{
  "n_layer": 14,
  "n_kv_head": 4,
  "d_mlp": 1344,
  "activation": "swiglu",
  "positions": "learned",
  "init": "normal",
  "init_std_up": 0.0204,
  "optimizer": "soap_variant",
  "lr_head": 0.00642,
  "seq_len": 1024,
  "dataset": "wikipedia_en"
}
Each number is 500 + 25 x the weight over its row's rms, rounded and kept within 0 to 999. Layers, rows and columns count from 0. Numbers have three digits each. The size before them is the row's rms in percent of the matrix's.

# layer 7 MLP down (transposed), 1344x512, rms 0.193, rows 778-914, columns 64-95
093:496452535537523500473542490530480501539515538488479526530522487479468513501528474520482527480504
099:466500477527500501534452519461535503463482474515508492479485500522539514525501506471461492478486
095:486489477530523468566538544476551496443485478461479481529477473496498495512486526500532507523465
100:482475512469513514496512495484499517500526458521476513481477443517533483476494507508488506471522
084:501497486482493510498451543521493511486494487509498481470521488515512484497482508507540485561549
098:523545511485506542506514536512481473546520512525493500500485539531490475518482540481464513490457
099:493522500473456511501529537484525508493539497504492468510451489544511510501527527494528467487534
098:560507506468470530511478548508461532469526459470453461476492524508509521497470476506507441503507
100:516522484483542522459459472487510515504513516561489518500499502470487449472512496521506492486490
082:490513508505496518479484512484551491528528462458527482495493509503499482508512451498476527516538
090:554508541505486499507486526481508511506480510517481487533496488504561553506527467501521507508524
088:487541499536507496498498491497476483516479463529511510522521482469487480559471503468504516489482
096:463488527522529551475485549512483482536482504467519529481518571450464500543541475481468535485544
096:493480509498493468465495505505508468488529540479429555456498535508491488504507489483514493470536
098:456488539531507530546495466487475497482551512462506499484518499477467530471505536517511483507485
104:482496529489476535473536565513487526470497529520516486466485498482462484500449526423520488467489
100:491492496536510525492511556479483488510416542471511468481494504490542516488528487518523461534502
096:481491495508508489505526507520471490494480483518512531451546497502557515478496497533477473485533
096:504536491476504527480507540523474556515517488505478513509490500536506516536534479500490507531498
092:492534517496523510485518517527444508522480575506459480496511548517542548516463466527515534481534
101:510495545471498506492499520514501478504532485525504506506524543452472510507493501508490461523486
099:489545518442481522485511481502481495487497519483506513443535511522493538523523438509458493491506
101:523535454479514506489463521511528484500510469523501511554513473503496597469523479500482485468466
102:508524517507498503508487499587506491516498494526508460445520481476507509533506427487484547506469
100:474507477534496549450525538492510490462490469473539512488505514488491489506513497476535509445485
106:527463546484500485523451426459563478521506518501492461495478513499506469467499493531505488474513
093:520472526514464518479521505470473545519463476515509501517507476486540537487537490504513510512517
096:500477473515504488467469490499473521486465479526522491482454489488500499523487516490496513500512
093:529441457508486502496480500474511532503477534498534537483482487529506460512530491546495515527540
109:513497487486487482500473563556449441496476480522519558447468497491520475530523516489470540473494
096:506473467513503532561467490501513475507533515516485465513502549513460468453510476503470483447482
098:503508466482448528516509531541522478496518482487439466477508451527524481483530521482513527508475
099:493472481528486528470506516517501504465530499470501490511468490475501483441446528508488520492470
105:513478473491515474504509499521449504505496516519488529517505498499523479551514479495495517486539
091:480491497495486500489492514502484483513524518473486476515546489516537520537523523464502492437452
102:525501514451478558490490481499504493518473513541519537489459484495527492501516521481501488453489
097:541480473518489498484509482500490480561475530499485524527493476460464477518502509505465505506501
094:540524513518503452463491528519514501508505539485491559518514491534513470525473438460506516490504
095:492534501495470454500493493491476509509522518474494516467486516468530487486516465484510521530495
100:508484474470513446476502511500512507490506495487494515504528488519556519487525491507522489509507
100:493476531505435559534533471515510573511468485485459492503466510524504507490463477498476499487521
091:547503467462502481501526464528524516503478497489504550470477485505498516444516426532514467494460
102:471507444498489505494479476531514466501497483531494499493514466506509497496462444495512493479462
113:507480462467496520514507520501509459478503464483466519506482516527501485494485486521504503491523
087:506504509473496498508561505558502490537483523521483508559468482502478508471475472523513530519539
106:494522509539522502508492528477491492533484513530541442515525483492549505443514481477500492523510
097:506492518537496515483491496507423493476513505498511509463474505504504508515493462473490507523452
091:477498503511515512533527489468505460507481528502478506484503473497558518502524469498521539487525
101:477503502528540522545502500520466511531464467513478513496529510486480498490482459486476506491461
103:483499492496526506525509504506470527481456481530486465554501483546504554501513473461496504458526
099:470466489479500488489484503487538463477484506517502488498482511509509470505469489441494494494501
100:493493511477528482496522481492463496501466482490550508485519509489523509461461534480536482488497
094:500460502482483497510493487512495519490444532501472507520504512512502522493479527547470479483548
092:546469504482524506525526504510522527485469517494487517480528491545541497477478440515504543514494
091:499538523505484488469538493488526468524540497449495545471473515495504474495478455456475557473474
101:487539511539505496487528482435512521518513475512470519488491449545500534485552493480549531528503
104:497483497509496513518502522504460487493515487473500506502493513542532503531517529475526451516512
099:528490498513460491564479487507536447527466468480468502448530521547518484472564510480522520525479
103:525500515512524519559508494446503543507516504512481509517531489468455527523499511550495536532499
103:510526506495526500537486460530535509510504516469500471530563471484522489548500505548500486494494
095:561488480481470459491481460518528529474488504548494450506488541517490472471517522492513467500531
098:502535517491502533490526499517543512509451536504520531492523517517513512521510547477532489518491
100:480485499474517525530540474514473492514508487458528501502503523489447491485549491487480532508479
100:473460493532496557503497467487474524514485567506518489495493469494473477506522525521501482496493
097:472524485524490508463451491504531504481511471504487492501449477497518493442477480479469517515539
110:557459526488498487511509525503537484513451521518470575514501485547476490479532521542520475537493
101:467493574584475471501464542493475463508491524497506517493489509482494441487492551541484443529490
103:503539505473480521509477500499492480486520476493519522514512511494535513561521491495484539535521
100:542453477480514512476473509509540529497501543524526465507462497527509475493544465502499499538512
106:505518517455475540490489500510477493496506513562482443484507502529546522506498521474490474512496
091:509472492497487499494509508468458469524510489474492518540485507448447513496536505451491497480513
092:495499533525477520516548513499477511474473467487518484508528562465467491498486511536520501497504
091:498506502441533485520521512478502521491513520523497504459529541524458517539521528538510524503498
095:522503528502516537470519468510483500512527498471513457509515545459534491503482528478510517494503
100:535474505559494508470538454466516511533494559490500550500500539540480478507452490512497492473471
103:510452504465498500511459470509499433496464498490496482505501475518488467525544493459491512484493
103:468507519487487544494496518526490502511502507483474504491511482490492437494522492526518509472489
099:519533470489507498534468538473496477470561519453492520499499460495516532465548505505502493537509
097:485496496519526498494481547536505488512518511544534452529521556494497480501459522536473496525516
082:475462513514489486505516509503475515440530517479467515474507531547490527527526504520476471485493
100:524451467509519496531477506495473496525561541548494517468487454460479492505508492506482513477554
092:479519476488445514507467452498508479476484486451460447510498509449499483476535456496465474480514
089:467544514488511452549519536475449497505463494502536476437504507447522467533498480495454479486494
095:458490490500528516485526560489544498513474474522482443508488486562517505473492489476524490523516
098:509470499475497490559496493461486542457498488497533463510500489520485490426516473465518505500496
097:488457492497450513477492452474504494487497494458500481464494504517484481503448485497456452494526
107:519530516495511495496539497475463457534504469492506517532511527470493473492469476513537482509486
099:493532473490484460447489524497504512519478486478537495513502557481480527544551512491454511492467
097:495419502528498490521511495475486474463489465498507516467500549477548471486516517534518451456501
097:473504467482503473506538548478499494463486515516467500484482508562502514473475474484505482536529
098:495539465492516492482521504517526472487507460496495530503478523458538473525499469506504510517526
106:478474476479478516501494521521474472470512493476471417489509463508526476511511489461525512527503
100:508483473526463503490479478493525526501522490522523478520469475498467555465478468508467503472498
100:486508497514457476528515489504499480517511512505465536455493477470485522481555500506496528520468
096:502525527514489473527495532459522510506485458500527435468529500489533488444481541528478474509497
086:522506432519461484515499496512474514483512459519515535488486480497508495468485568480506498518506
102:464504547553449521472450494467473487534458526499488497521495490510476487540450527532517441494493
106:472523515519528492523499483529481488475459500501545504501474496497491478546532500515488443477492
103:445520466534473499422516510529497480498550496521532503463491516498483486495484469518492519504515
110:475516456521497484486464487508518499458518440479478497513504504537513496496558495484501550495488
103:506529528558494521502506488491509537509457487466538526498525542539463476530525514537512518496488
092:511494511509472521496492542497525543457524454480467460484499435529510539503523517482537497504484
099:531504503479500500517500526465503537467516510530483440465466503493525516508485487503541520478489
090:485431575494492504537510502510488523496507541472530506510481473507512484515518475485491492490542
104:503532496516477490468505478506513512478528522482512466477504478464508475509529482500487483483504
097:532466549491475506502513450473458523501463522489506480518452554475525460494473492508458475491523
101:544521515540464516534486486506501475423464480532496477483469504559497476527519476481475533513470
097:479520510463557496490465556519544506467498466468484496519465530503531463530530470491522532469486
101:461483465524470541525522484488471491505455526483461516512513479542489477466541536500459496514463
097:492480512463507486512507495499479520460551497511522457511546535442566458501513489532520533517486
108:481525484482513480525480448504451548491482479510513483485497504499455508520496478488500490518461
098:537471538503485501520485500480488553555499504521517487559537493506491512473518512522526525475476
099:510481490534476523516489524503464560505475507456520478517486513523479511482523463511467520500537
106:508521501500497491486516494521558487507457481503512489529522501513442472507522533501477536466491
102:512524528478473500530458517535506502548490532471514516477490495513485551504478511553494487489495
100:480499473466480479490498489526460540526475556524503500472517484499518507514454448521486475498495
096:475532512457486453489524478492469510491516506512493505508497536489468507495514517516519498475516
101:486535500520483511510531509463491467539447510548481486487527504505495529544504488489510432481480
105:478480504536523496515484505503507526498492502491496507463519485491516496506476490521525514540478
100:530490465487520510493532480507478547489466548455434480521463515487497517495513471488499468462502
100:471508515494519457506529455514520516517463542576515462498520484494493466476524508514481479469508
095:508480519484517497481458515523475536499496533524535448510498464471523508497499430482477502475459
107:500515473525536505464469529519488546475559497492498505451520488474477533523489473509471482467508
098:510495515495479511461522487523532477516477474485511504544498465472509458532533499480540512440490
096:524471496468504483462519482549496471493471528501519498513494494530546471505522474520515526488504
097:500534495509523574515497507509472495521487487495525502497494464512507532493500498555501480507518
097:458519489498491471516492486502508455490515509430479546514508501518504477505498495532461519503495
100:501483489525545528505485531464457496490487508494477505477475490518544562498515500497509484461545
097:499517507510467563469456519478463486502529459537506422473447486501538464529524538496489490496506
088:499491465440505541527532491503501509530564550510482469486481521521523485491491498482509480498485
090:481507483494494512491488525537462534454545487481503489497487469512497519527433526474495489513514
101:511535512521480513486525520534458503484474519540506492486501493495508510491518478489533483461511
107:512488481507481489494492517522503488496512532495490514537516432474509516478516507517486477492511
094:520471464505482519496472471507470480498522550462498504479482482451550501530493511492534484526517
091:501518444512508497481468506490522482484476477511447525433536533492490512457447521460502476524525
102:502527515518497474534543576482494499503517467529493458425472506498533512480485518501440502480448
105:535529487492485519492460523528543504489536470486484476483496490513521478490506512452456511489493
# layer 7 MLP gate, 1344x512, rms 0.139, rows 779-915, columns 64-95
094:515456500505522495482500510493561523482486526478485524505472498448499532453455563521502478532459
098:517475501519503498520484517481494492487466498514491484475528500487536470531516498504519499484488
094:512537521481498536512451513473524491501481460481509478488487521531538491463507472515477462511539
079:486483507498505490489553516484475516537529501499477480545467507468512489503492509499490527519517
099:522461460514537520510496510473482531494495510467488523479503508553484510479497496491496505496522
095:476495503502470521536518473499505513502543527504448500473510513528528544501498520525473483490504
096:474477531547511481462493509490533505513512495507505535488491506475497515503500483516538505501508
099:497434547501481520485519510481485530479472502507499468437502495499486523488484488498464517467501
089:460467524524530506506457510504491534552494549508528553451562530506494512481518507526495504502494
088:490487506488447497495505488478508537531491493528493528501499471510464503502540485522511450500513
097:496450527507501525527509511481507469529519479499503470509548530512487509491517468555521493508467
091:495490527495489492452517492484486490516490466470508459497476477458480497476499474494522475525457
094:542504487507496522532515530495491516526502521468460530518469490473514507474434514496522541461518
094:524487455537518508463493502475469528549556478509476484509481510499499535490508499515471536492464
098:482478512552504499550505503534546508498509510549519517522521478487559452503474499476536500465473
091:490526522508541527534510557483498498515500472522501482476482547480522481523469503474535490483491
097:469520451471548474472533540506519506504470533541467481498508486473479518525478530485501519484487
093:502530498523519468462521478525487494533534557479466491495522536502478519529480490538513454492553
095:514490502512462461488483468499499495519512514544539473489487493461545498541506484493499491491491
095:488516558522488487511519526496528521531506491532481479494544477546466551511509520534523508489496
106:512491480524505489459547514522484519492471499512487518472497481454513475503490509513521546459500
095:490540482502474512520515478509485442530505506549444469486472519486535478521514528508533504510522
104:465450524504576473496478504504499454517451482518448499536511550504496506495499534536507490485465
100:515495524507514464495477465523486508530470486488499495533492471509482484504506504531517509491454
098:491455519471503457526485556482526495533508452496512555502462511536492534511506492499506509522526
104:498490514484496500518545508484504521480499529487522487535519520491523533499504482512533506482484
090:497478461493485522504499540490506468491486458479514511546513479485493439457510504499481483506518
097:470470506494473520528505494504454483530514538550493496509524511502479547517506537485527547497492
111:499543526514483537497461503479532497497503480544524449463482471516547514507516462549530475529564
095:503514480482531535489482484468475518477501484513518501495530485476499466485507496490524518481492
094:543527499494499485535512489493507487520549524468475454504451509526504469506547543521527529531467
099:484534487521512505504554484469532512515509500507501537489534503495500495501518513521483525517518
112:496494515513504517522483471486503477479503510537500508448485487488494472531559493511493546557497
096:519509488545446466547518505547495530510456489517507482476472503535458529532471467442473494468497
101:498444463508499533527479487479518455440478507501487485516468516477508516523480517522557452519482
094:521459456536477502501562483521459491510505461502513512485456501559487526518476499514572500494516
087:495501459500520517507491553518500519486479471544558485472509506453500494537492510516498541479524
095:540480515494478493494511489493553505480501533505477491453534495517522534489506486498505507489550
100:485517474470562533475498540495493534492479522490546500552482478483478508516529505520516469509515
099:532505483530448500512504510499535444511514478497488487488502501531506468512446512474511515535529
091:503504567478538538529487467451474531486503491484443494472522533518504510472552500469516490441512
099:506508498506496491487469519498531480500490492441524460497450515492460489508447511512506482466523
099:508510518466524516451517527491467527509527511496514531523508502523531512476518480469503544475547
092:465509539568524485499512505507474504552475511508507497503500484442474514509523512503510464509477
100:503529506491517507488506544481491531490472476502489481525481442510481524510517484503511455524497
091:468548539460532492517458498496479533484491455498472537524484544481511507504510513478529488513524
088:519518496502503503500498478505486496498490476474511499516489498483473514508520464508514496504518
104:493510484511473482477523471527517495494482520526525441487530510450488507480484533474520526452502
098:543524490484489521525500543525519487518458551491501492491539539507501522526495501495490484513496
097:489485491483494490487502510544468514516532528500522497457514508552495510567458506435461528518470
104:500502480460504474482549465531537487473518504483532526511484538516494528560513480472483501498489
090:477470497506544489496508488536480415500530531489523497486486492538507470472495492527536499538531
090:519495525488548504520492526500499507511510502491491534480492486546515500502495497487493535520492
094:448483513479506511497540446475498490512518479493464502476526493527472521477512525517480515511490
093:513427514510508525467523482515493495537514483490502535455502500483516469512478474515455581508527
097:485508511475521504500497483462524520537473484460475498484512521507492527471501503490458460557498
094:511475543509498500496479509475528481475476517527513518530515514509518559527483478507538507481528
105:520485473508500445483494564480529486516527528459495490495503507477506520503511495508503516546494
107:470452515528478449556534491499514461486495501500488543531550505495472499506496497511529513516522
091:476462480537504497485498485536470511510491521494483465502522505501484488484483492500518510504452
093:508530514491508484454504480479506517519503515552485514507506493513458492502466540504504512510460
096:533445454503524505503475519525493527483454452498540534503486509505525488505547491463518519521501
095:484470486486501466499543492529508499538506512500516493486527496458510485499539475487517502512516
093:465490509515524514524502509543482496530466498474489497492520539499505418515520517467489546489532
110:462494513529511505497508566498502526531526502522482509514511499508491484489503501483496522488565
101:496513486506507509493470502521483494486485469505487477504509526456486513527485491489486461473530
102:558479487518517483480498475507491516510517553479516536495519490480549519492499514500503495478516
099:481495487527503499520510514482488535545485467505534472451522505479491496472503496452511489536468
104:520503479465503468512468509495509488459476480459485482492450509555498559545511507499484479512483
091:493515514461505442470484468530471531535465480477485480500460453497477484520497485507545503493481
102:529500463512495492485525440481501501510526483553498512457491573496506436527497522495494477502518
096:482524513468459504448442492470495489496474455495510482493513493514529478510492496521542486511522
093:498512531500521519512504484447520447489506459469491497503484501517489511522480445510487533507488
097:511501490497524459444521485525493529516461539496517537497458534491483507529490528519460529495466
096:501482501531515484458519519503553521508511490530443488508509509462506434509486543514520497461499
094:461478467507454508494544501545502537492554508527537495473508480498466511458515528492508504519478
101:504501509495488498478505488484515510504446499536514450531524501462496479576487541507468519494476
109:488492500521504490454515498525496516541521448478464516527489507485474488529521494531559525475491
099:514455454521495534495523508492520465489486499551503503516476512503480499528510511506543504451461
091:498491486453503468492492509482492468475506481526537516460498500551514503519500513504511496492492
089:485551513530446490497495449489469502518495516513503531518512512511488522468503448481485494483496
092:468503533529512458489519499488482529523512532505466500459480479488486452496486518465514469499507
101:484476524465509517503503532507431530523500511502524526487506514470533518458494507509483483532478
096:499536530483479495495477456522484502518495516504507492482514471491488526479493505481508548510540
095:514520486495469499513495500497463530502527499514487461500456496491516501505551492526492446478529
114:543481507514510459490499483513490471477517476471484461498524497448495470517508487520460529490508
100:494523472515539558480496479495477539495491482457501537480529538550488497459498473498518515500463
094:509485487450508488505465491546469464473474502521527514492492488481489535492483503518447430502461
092:478481465514506528501482498467491499495506523544528550478497481483458426514497493472536514476519
108:549521494469518472493502514495517471505488480463456505472491491467505503492476537524469485483517
098:501489528522519511510509540486517498519500524489457516475532464502534462481498512520516473552531
105:519537465511492484475504510467471523477480485469472474486550477477514524539517468541485479539514
091:514523491480497471522525533520453498463489481499546470538512516490483498480455528474558491513467
099:515491539515466479528491500478509537531472552549489488461507468498477496491464502506486490508504
095:495511536506467510509499510499507504476547535498507480525525475480512481495557534522502478529507
098:506524498508556510456512513515480510469511458507504465452478452474530499505489467496524494479494
112:537517515461506494499533541539496492449472516507461515500492533473518481553488512483504488458537
098:528492483495512504537501489520546512518500478523565503475511539423505489504502492515445456472478
110:488536535508502512505527526476497498515499533510479491453472512452500485453492500529518512537522
095:477500497491499465511474445495547521539500444493523517480519538534473492510461434500485512514493
098:489479515512536492489540508453507517488501499504524533511531499538515509517493518509494499517480
101:528468471458520506495482518491509483540482498483471466504510467483505499513504505512553516483518
094:493491473529497533519487494519558520471502545480523499520465482546527462456476475487508515511507
097:473472480500526514473475485534446505518501472488555480489522440447527480506542506476501519532500
101:465503479544507547471470528508510465522499506464443491513523509528479516486512444537526499498513
100:483504512519473504522512532542487511479514493484495473497488503492510498545493486558456517491493
097:496467486519499491523486481523502504493479500514503509499503477538459515572500529485518481504506
103:489498464486509480518530471518484479502556476502521485455507510489459476470521511479507475484493
094:497520528469500520485519559505526503471488509447472515485509486505477492499461516512518562466513
105:477514451557527528517546470486516542505496510505458459508499575472499537515516486456502521487492
093:505498524494532505513502543516492521500463490471501523464484531496443456481504506452459465491517
099:474524473487491500515492506506520488463539485546534490499475501501493459495465434471485492518490
097:498461550497547539522500464500500541472459501488500503516479461527462454506507512510492498501490
102:517495525492534501521508526480501528537474491477498473498483544506505501509474489473474490496476
095:489501518493485468539455490496482512452456501468542445472494489480484522443494520463512495514499
081:544469485513443506501536543459470503496500495517521504506468484541530532506509507463498508515504
100:529524539499500526518522503470504505510519510528528528476494497481482490477485460497481510513479
106:473466521519500503488527531510496519527491512470534493469551545460540471522477485499482493504487
109:524473525514478476519501539472491473485508507525496495487522540473477513516538517503511543471494
092:488498476478510500535479505510481476485513468459492516512484529496510488484517522514487512508509
090:493534497483515465503517502487530486512486479495478512498517519480519496515493509488445493498518
103:534471495441471507512534551494532503516482496511485505466491485478539512531467503523519481464499
099:492528471502490516476482527491539450550474486536477533509490479471457527510518488492461526516455
089:491509510490510515495509519455484566520520503489484506485484500498499493482451526492460502496541
096:527449509527504520451515526522479493502515514480507473571496485505468503491500511510445497511508
095:459477466475493518503553513472491467502466515458486479490521469452492535507506533530468483495478
094:476503546524502483498495462508503538494495526518452523542504524465560496477488462501559527491481
096:501494485505508479499474515524504499506497526506504509469454489510505495511505481483527515491494
097:492553522535526533499494495516508480494481501494484487494544499514484532502526524525469504481507
099:517507524490544472532536506471514497521502486464503490496493502505523515502542509509500514506538
095:494510514485501488539508525507502538493476506499495426479483522514488531536480467522542470486472
103:533467505505476467487503520476495511511509498505516503486515485518507476483505532488484487516495
099:541505525479505460458529522478504520500526516522498506510502477518473478484506507545505495494489
094:474502485519512507536431487476508519498524527493561472493490502473482497493451522493483525493546
100:490494506547476491514488509479523501516494542467543513513581507509485517496466490549524524547513
129:511518517523535532509523536493497470541467485512514463515514521451492458504500501517535496481497
093:532542510530461490441509509474498538558497496467501525540468449529490503473485474515539501525493
# layer 7 MLP up, 1344x512, rms 0.14, rows 779-915, columns 64-95
100:545478480525510525518492463504513536473475528444479477526483492503519517483448472482501511506505
097:516532479495467497508490461481484485506542507488493521495508511530498508497468506499551482508552
108:473467459499552484457483492453505498511503525502503533544519492458474482530465490479538524489465
084:532527508484473495536445499475534492472482508476482510457492473509471513503492462517529462451506
100:586501482450520545528480518503466509529500505500451468521487509481523473453517484470519494476489
104:507474504485482523496529513499486509458500480484515518515521463512491496504483541531483463494537
101:472533531504521514517503439516505509505521510493547511507507469500525524509474478521521505512510
101:497458489488515551479465526494457470483488510537516517485501432455565523522489470523508513516489
098:540520470496506490466502449502500480458542451484473454565480492483523490514477527488455497551502
088:497528522531552541489488522510475492495496459516482490460458554453557490495484489497487543505522
096:519465478535520427506525510506475513507496500485499558480494493535483510496476503505528500496485
097:504530531485554477462494472497498495507497503476491481518501457492547483542528508464513514562549
098:563521495509455482519493444535472530550548512524483434499506484489487454482474481484551465505476
090:525481494494492477535526477514502507523486432536492508465500508540489530547475530457454482503513
101:509533490510522493477487529480472499498506490490466487510473491491480535459507500479465480498525
095:513515521528488519473533509514513496475489507513494479474527479483475512482560484579487535468490
092:505441485548514516511464547518512471520505492512495509494561489515561511512493455507490459513501
093:508499517518459516550460471472512502502517504500515505519542464499527484513487466504476462496510
097:494518452504522496517503514499478473526491500458463503521502516499506506479415470513481526515489
098:524451529487522509494503497504469533547542513533463502486536500493499497546471499549512481455465
103:527499484508513566475500449475502432518529500505491538495484565477515527523479518499494482515503
099:459488514512510475496504496504482489481470514543476548550483531514504508542486508507488515486505
103:511489496504527530497565468463541528527504486517519508485507494488500507513512517519487509507526
108:500507466516486492501499518517517499544485487470504463516490499470551498494498485485466529505493
100:478470534506476497513482497521460485493484510472546477474503490502572554508460535474541517532472
109:513489518523532514478460525514492505518499518548462517453529506476491499537459493496511491500540
091:504507564466503498523503521511481499504533529517501497472508474473542520529528526503533493480500
099:479505479509496497521480467481505526494517489511520479483445516477480500507485482503497495478464
106:483506508493483474481550520533473458521542527534488467498539492505505513464501503465501474464508
102:502483494473474509493479484479533477499532484525501500517471499491492474495505484495505513516489
097:528472472521496518454523487492550499483488491509495513528505461489490491513495507502487523489490
104:499505488486530486496511472517472527521498513513502504489483468510542474475490507521460438461527
110:505475524472548456475521503515496528519523479500490491505518474482445501505446495520492506491493
100:501508478504511502488541479453488443540512487473481543506487511468526450477481536482519501484451
099:509467466506490476479447493481510517493489512500444482498496525526524461506556499457493513498495
096:492452468529496498554478499519533525495495486496522505510470492527494546514472499512504556501521
088:519496500504477465490491524514508438490508519526490517486511488448482475471505479478483541523478
099:499475512460477493533512522506545474460476532530470519449490487507506483458523508485495525543495
103:494525484528488533497522516494531493525516491510560481495529477467473490516528474463522473468514
100:503492531543506528542498499482508523572448527514546518508505478498498516531494497476521500505513
096:480493470481506486510467514513517493534522456501535496495539487504498510451488531516464535495470
108:515474478494550538472502497538470509505503431524481513498478507567467487500490473486506472480491
107:532482458457478484505466547484507476472504475520514484537509457535496506513536491533484489510514
090:516495486469449499564561488514503521459511547524528523532520463557472502482490491530500513534549
099:529513506518522463473472469514479460506488477520469465539486492534511487518515532503474564476489
094:478503451443486484488493480471523492504458511571529508460501474483508501484535494492486505487487
088:537532479479485486461542468477482437501476494565486548460540481505484466551517534453497530505516
099:505513519490513486498484515521489487542484502473500455463515519556559477512505495480476483508491
101:514492495453481508496504502502541511535490494525534495521498474475507527482507477526524507529473
099:482506521530476496536472482484498497543536479440509502529453465505560490460477507464434514493484
102:459480513480476496454540519521519547453554490510529553448484483533488491517497513512494502529517
093:494452504501533470491465513476484489517501499515518491491510477538520518484505508497495507545546
086:483498554513502478519522454487507504502466444482493471533510489507494528499453533509466457488485
096:505498496506506514498514509561492502488527507523528510527463486506509480526536421498531453450513
098:515541499501491485469460501480437507517529518469497540453491516498502488509511498476499486540502
091:519474526474461488504537489466517508445538486484511505485564526501514492538526510479467533476443
097:468544515506489508490460518477506472493494483507486530459523513526527521481515513459517506492490
102:543476483521486507490465502531513513466494519506456505533493500514506515509488502438511483527503
097:503505514507489472512524446477510546513482526531475492508560470486488520519503495519525515457495
092:503534486455480470478469445497523473481490504494531482497478486505505504460448489522480452509474
103:505499495476507466521501463507479518461528530449487510480497538520537502520469515520479466503522
101:473531498471519480500512480522514482501503549494489515493513467503486480523524501511514477524475
094:510512504515506483528480556490447509485503489513555518506495489459500521512446465488513483503463
096:435491480509493544498445472483512482516507487494530505532492504474503456487507533523500531499557
114:503509468497492499529491501505480505501473504499498540469514500484466536455481480526499497495475
101:507486550509526473528483516482518525489500513468448488478508491521482521510459485498485530489486
105:480522518474509527535462510515468487517539520499509526514501458503491487551450504537488508540540
100:556528525541468477490516477527480481505520554495482498516500477541481477505499527501500502489497
112:496477483507476564502523492528508491517499508510470503508525510535458530515536501439530506513504
095:490502532454509482490500498514487514541480501485441468520463533459502470494512532492533536498500
100:540466473506461520524456512490529498568492500507471527519481469472562471494543466505518494505553
098:504502509463519513487489492517517501513470494505483491501493513473513486546492481481467464502533
091:501459454485502539511504522470515532453500481503470473501483487552539455496448516523468540474521
095:478522493520512489537505532510496467517462499514502453534480509460508490510523486532471482498501
102:479533486452472504506531518461472467507491514529512521481470534510484551531489511529507482505490
098:466464515481458487481534530509508506498471520523502501470475514514475485470509515463539476523500
104:489467514447465510546484504500508483488508483490517523489511536501520484469468538516495472476463
110:535581519501511502513499546503474517514496514475487476492534451543540503504554523542501508468496
096:514442488493513511523529451482506492492521512495507515523462508516490479513486485492470511467462
097:521498520499534529512498508500494561450504503509485455483502540481451519484488503452495538534448
094:482486472513474517524509535496530509526481459477494470503523474512494534501489528508531477509479
091:467479496546503474457558519515466481490498525528518433488488450478523487495500461489488493521499
104:519528494508517509514506506477488515516510494525474559507509504483503450446494523475494502509493
098:514487527533510493485470450509489504519496487458457537498554504515498481519512482550515509529548
098:539479473498486552463501452493498545536504460509486501476521503495486490490509521531507440494531
108:539497515458490521521499480467487501495501463480452497485548472498482514506480464492502480478520
105:443520491486486531524475504472487513479482562548523497471449496489508497528505493473475495478544
095:497527514488494524489483492536477491472519489487526511510474503522476479504489443536470526533475
092:519481488535464481506494531537481516515461480506475531479529505493519454477546516474543523555525
109:483511507512501497537526501485491510506506515482508497496506465496475484472502484525525541513535
100:472446518537493489479476500484490512564534496513471481498503521521555492504524549520464504527507
106:477515492479471532509493495497524491504514499497519506475477500496499521540498493510513485493469
096:477496489472521500499485516508548492509519470477521462480522497538460500522497466535476523453509
104:486524510542503569547507496508506500535543498445458485486508475515505495483513480463564519488504
100:473484499515522500502476494513510507526487522512465475474500525493471483469476508509520526515553
104:545536534520460527460489504441486498500515540463554491461520519493498531526501460517473446482498
115:481491495497511507523488507454471508535464485471524530450491459529513512445497545495534524507485
094:477499494494474509515513540494511515527493541486487498469491476459522528450513511461466476487464
107:483457471504518461456496508550536504473506489478537500527493510510497515482447516500470512487534
093:452514519532504499473564521474479494472462530503480528459488538485498497520512561498498489531482
094:541501507495498477502517507543496515542489462518494524539505483506474470535531520485490555487487
104:478480532489494497450522505491519498495530488515490506493495527469488460467472476516485438489533
096:472484484543556467472495491485532490468480508475574501537463494498509486491496457489470485506493
098:521496497501476492514477507518522503444471476473451525540507486478496516499509484515485509485524
109:522499524552459503463477487494525498480522499484469503455492468544463492492449503509501528458520
101:535481476470469518487502519503519523522515455455515528535503504478524513491469527473491493501513
096:491492534519484482494485486501551466530524494479493532527538465500550486481483499462508516506468
104:510467465460471503487532523478436497528542521504522459507509499479491499516496505491453506481508
097:483544530450545531489513480517501539493472499553492544466505496496466575495513511496502517490541
103:490527454532484476496484514521456494501530514514450459498513501459498499532468491543480523484502
098:468529482537510497462475550493501506477461489512489528506515486532517505512537529501502568473479
098:502494464522468482502478473496507479495530499507538496505485502514488495504508478491559478510497
104:511476506503519491482510467510491461463488495481531527532496490485474507501465466504516485474501
103:516521522499469502475482487519526527506505487556528509513488490520508497521507526499507514518441
092:493488508496505454502527526483512530535470476496465515502518513444499486485495454508479511530529
083:468541492523518474516469513528500475504477496474470502530520521448481464532435502506537471474504
096:495542516538494557521536481499536518507515502518507524521453508526508485505490483458455469511500
109:505523483505518507487499512511474504503497505508492542508496487587506502484524508482485469477513
106:501524488455509499465531483491538505446462482471519498536514506515497483541474512501490494471524
094:548499481481501504482441494519548508502539547504468474523434485505435501501544505476511517457511
096:474542487502471525477558512478494489532485544475492498530521492515460537480456502523517506484529
102:462491518540521488483487513505468538523463522479539533518495487479522469461533520490505498463536
098:554461522481505521537532559549462537502482490463512479505484526518517521513454493496550532515531
088:481461510483549488518519459524521443507510484497485506507506478484468478451503494491483531481497
098:482519502535486508487527523507506456491510480508489490494489513486511462519500509471529501485517
101:491516468518487475448470497523502510486489483527527511529518500507474518484481487538483511487514
094:474512467525544525527484518530483488453493485534523523438480455519509490498486460490533515511504
097:463517561492457516467485547479495486479498496484501503498453500514498493479478541479515508477469
099:533518495464527523489470531442512450492498477450522503485504516466492506493483492463500493528525
092:496493452524523516515455478478493552503510546505504532538500472484478477470492485514540458510510
098:484536536524498557509503524482502573502515479482496473522494516477529506484502514549520522469499
106:509434516492485497494494517493509491497462517463500484481500487458548459476509486472524527540514
105:514502532508483514517528522513514506504487510495480493525484512481495492437524486502501516530474
098:555533523490503469541486512537486511522492489451497519517472493501509499534477485502490480511534
099:524489528477493465519470509506463496547492468557521551505515535512492553491505482468500477505522
119:477504510519485505474501478527495485496465472499488501462556494475462458507526460463516508473504
088:478517488519465500455494512494497525489520486543520525504505530524492452526529481543510482496494